Weights of a small GPT-style language model, trained from scratch on English Wikipedia: learned positions.
Each number is 500 + 40 x the weight over the matrix's rms, rounded and kept within 0 to 999. Layers, rows and columns count from 0. Numbers have three digits each.

# layer 7 attention query, 96x64, rms 0.145, rows 0-95, columns 0-31
519464513524521483532465498463467491495546497491490531485511494524501514509477510545522453463536
514520457520545511571517530510529514511510504445519467547502520479499508549488513504487506478497
447549527452540490508523451539474527532497509464504507517482472538496482474511421534513506524505
510483513474490506476484521473513518486495489506485494473475489480493507519478482514547508498466
473550526445504509498522467497488549544524512496465527523508546490540475454517450494524464525516
473457510486493483474527475536517508495460510465527528558523485515501450443490482506491485557510
481549491443521516545511502527495510509523496548478495523457508462490493490501483489537523477543
512506474526513513477471523491497459506472485507492518500522483527489524499530463475500519511512
435542490487511494509511505504492541529469511522509424465490518524525542485497522548467498490563
521487525523495532504514533500535499503434505514497515550481518502516523483488470490493515531511
514543547528511527472571473437540491531506498498523509505524493463517553491480540556521517523537
517469494482473435533472541505491434441514530510428513488504490491450450528462502512500468503489
497527429460467513521470461437473461506543541500482497554487436516485451510516521521468458487442
505491488559511503445494476466487465527452532543503483460454531524481513532466466547489477536536
501492498523482498505518472594520467500532507499474499455463542524474524502521517504500537470503
488445500486480470509506504509505482503438496481432511513475511501456542526492508502468501509521
526518509537449535493549521507486480510517480502482493522501512535535518508475468477570481511500
493521521496478545481474489443524563497554461492493531492524506517496479527550503516512476494466
512537472507522458521520506521511495517478485504513540549560483498508532474474475544485505528523
494462505512512509465485517496521469487533465536516507502512524469488528504548469481538459523484
532515462487518474508502496549513490474504536512510502495549487510517472525483514569495521472504
517526468478492444487500461523486494442492521489503545544490504496477485476470533540475549517516
502497499541489495489492498493546502481535483513494474518483522441491499487476520465514486492453
441454552540483516514511540526444498497475478528439495504521475484530522507513524527538529485512
505468500558527544494489517522512454488468433502481516484477478507480528504483478512482523457525
489505482501492514495500443508530474544513460560494512452404471515523470464459439482533526490497
496448469475492449566546454530555442545542517506507451473474522520500461489484434513524526513515
497411511571501460548552496493505506529511503526518509502441531502519553509537506499552522512535
495518515494492548488488514456456508504530502502508483496522490502527462522529538481476454463503
492454544535506548475539509488556503468514476476502552458521507486467487480477553507477549508498
464503530545490481511499483497517510503501542506452428507504513435567558498510475551523517500531
479486491514452493460503481570447473479460529511468468514543509521475530544528514509481444460545
452513455525526472536450512505523445488548473489524530525522508514449549549455432506475542536506
445502524488581518498544468547521533499566481512537480462555499484525514467553511496476486501477
545543462486555525520520519499505494481546493448490487504456494411472473430459513432511489537502
459551482557473505565476479488510489563551477511497488565436541548550442549555472445506452525555
488490565510488483560466432541490552516473493488460491532428491447577515451510447564500534533489
491539498421483556512499473557524537490511461506507497503497481468483520480482534451492505477488
518514446509467524496524480503504507498440425462553580517481478555509492494491526480455496531523
499494505537573517465473548470480475547503488468458494485525547495456540478514522490543537490571
527483517469506533550462404489544459483516500515496511507498486510562479533498488395519487455479
467431524511508479472453516511495521451504538457462506499528501484493496516499463517431422515476
520527464503467512514500511543560519387460491442524527573530518493503487467511477477493550461511
526531496496459494432530459525467489463539502536486467526554498495505472470469473490497484511577
503481536509556506521544508584443513540494436464511548529444500497502500418518454490470556509573
456456530545443507474455527472519528512515494543477498506472464487527532522517461543487507483491
499465532542517547503517491459505452488527554463489474493440504468491519485467448531503540471482
503525528452540431485501501464507419502521548528577460477493540536494561495516466485509484496514
474520479456528452447526451528511529510424476501449461493429454568467543508440485534500517548517
490468525520478430545512537427442504464548540472434452447485489476511490497475478525514476513485
499442503531481437495505446436534465518499528523493558500499531494439376524477430549493466501513
497516482431503482537479558568534546529509494538475508475458411465559480514499508484513522518474
497506543466503511509523519460489554476524384533485456511440495503555505489524571549486525499540
475526504553505533555488429468520478527515548509507456500488498512510549477478471592435424502528
433494562502504484497467525514467538516513431441481483526503500494487494535515508538484509482572
513522521453413496591512454506490575531531541528489503496440528525505435479458450544533488467465
510485556489509552482482489495513510500477449445414511521559500546510460516500504495446463558519
476529534447514592558444489509461481441515536526500518493517437499492563501493496491537507499484
507452464523493469587459484485491546501507529482552512456563499470515482545470516503491486542529
562499525518497495506511473464533520517567488519538527540521522493504602514542613504537475480472
504436546547456493500547457492509519553518471539445516523513513486478574502495409447499492502533
499475600540478491518436462485458450517512495554392469421460527499459494537531523523452502533463
540496513472532450518551516602509492514498505502493457457536537445502509523531459525513567478534
473495513490501541560523502518522458516494482553535486535524531438488511485456513546509537546512
494495508518536448587580411467515501544508527539514488488507481506525558492569510508487423534488
539488476546518565560500427474453428450519514559652473519516569438519550487466459469505539519456
420491443496454411480483506504566553528490406503540540547492459538491459504425447498478544528504
552502504548459534537510525506453417502507604494495507557566479471508555580471574451510422467473
476394542586480531482463504416470470486480455448489494438453486541457501522529530411492453464460
509483610483451508377554505517540526480532510491577463487416554424523560455538537491493492446439
556498535419486470481556522510492430447566539434396539586504622484437457409543585467523510489491
511408482634541546460488550447545482456591515441523564518427559393457438407470484446471519437445
520579513507490548506476501463510503529507445564470351475441523507508516510410447454606536504542
513506600439431474539401462495485554468536538525478577511411538467457476492505592483481563577458
579550426437429537402538476556484534492552491610441435477489408501544433486476526353488475452517
518488529544458461512554486448554471586500435495397530434478479437519438513416597508485575566439
468468398505549454494548430544499462496432488486405590588569540561559630456473492422532505503556
541487503524551463578539461449517419409513444400492377465513491532557551543505413485416556522470
509545493516475520464481589358478467367547425489437574550565407588420573524475580575487481452432
504446583608487491457529457555514560397535459447416444461484490441480468494498413453479516482656
480475469386573466432484516462447444456459550445447495467502462512477529597476477468576452507479
504494465530532501539499415468455546531368509499548562475367522631476414432445507486516515481472
513450434475446353555523468444518514459539537521488501421525516507462483511491468530456482530460
466507519390510519441387516519538463357532534459461468504483536502498439494453406492480483549528
452489515596451422517453566488502452472474495544503547518553454439568421525487548642548562487501
462495551445583512515490433521449483480540478447559467434592461410509523505423482543536513385458
455497573533452522591470494492466473538486434565487465513516498577466598482460435569525579526519
513497429441533566475529509540444543426410524490541455457519452527540529443568561470511495533562
675457483498490470475500513476469556472400533520538465497480472422475499534575516527478550475510
461471463440411465413531474498559498459453579467467471529534503601541479492519361626499571399401
563520567465491577472589487499491504449478558461622511558593558580510520476478465483499512507558
539498511464537558480449526459453481502495441481514492517617515528493472612617527457433518526482
525589430469525549490406527538577526452481500426588502540571510367502540402423516523448512559464
507512495431483471583556525533461583531565407447455520507470510512476583517542532451609531539489
483416505487545532502437607506448533458416504470392422557444438502667463461478406561535450544389
529582418498545521505419518511568414473473472516586485531381491621473445477511455408532530455484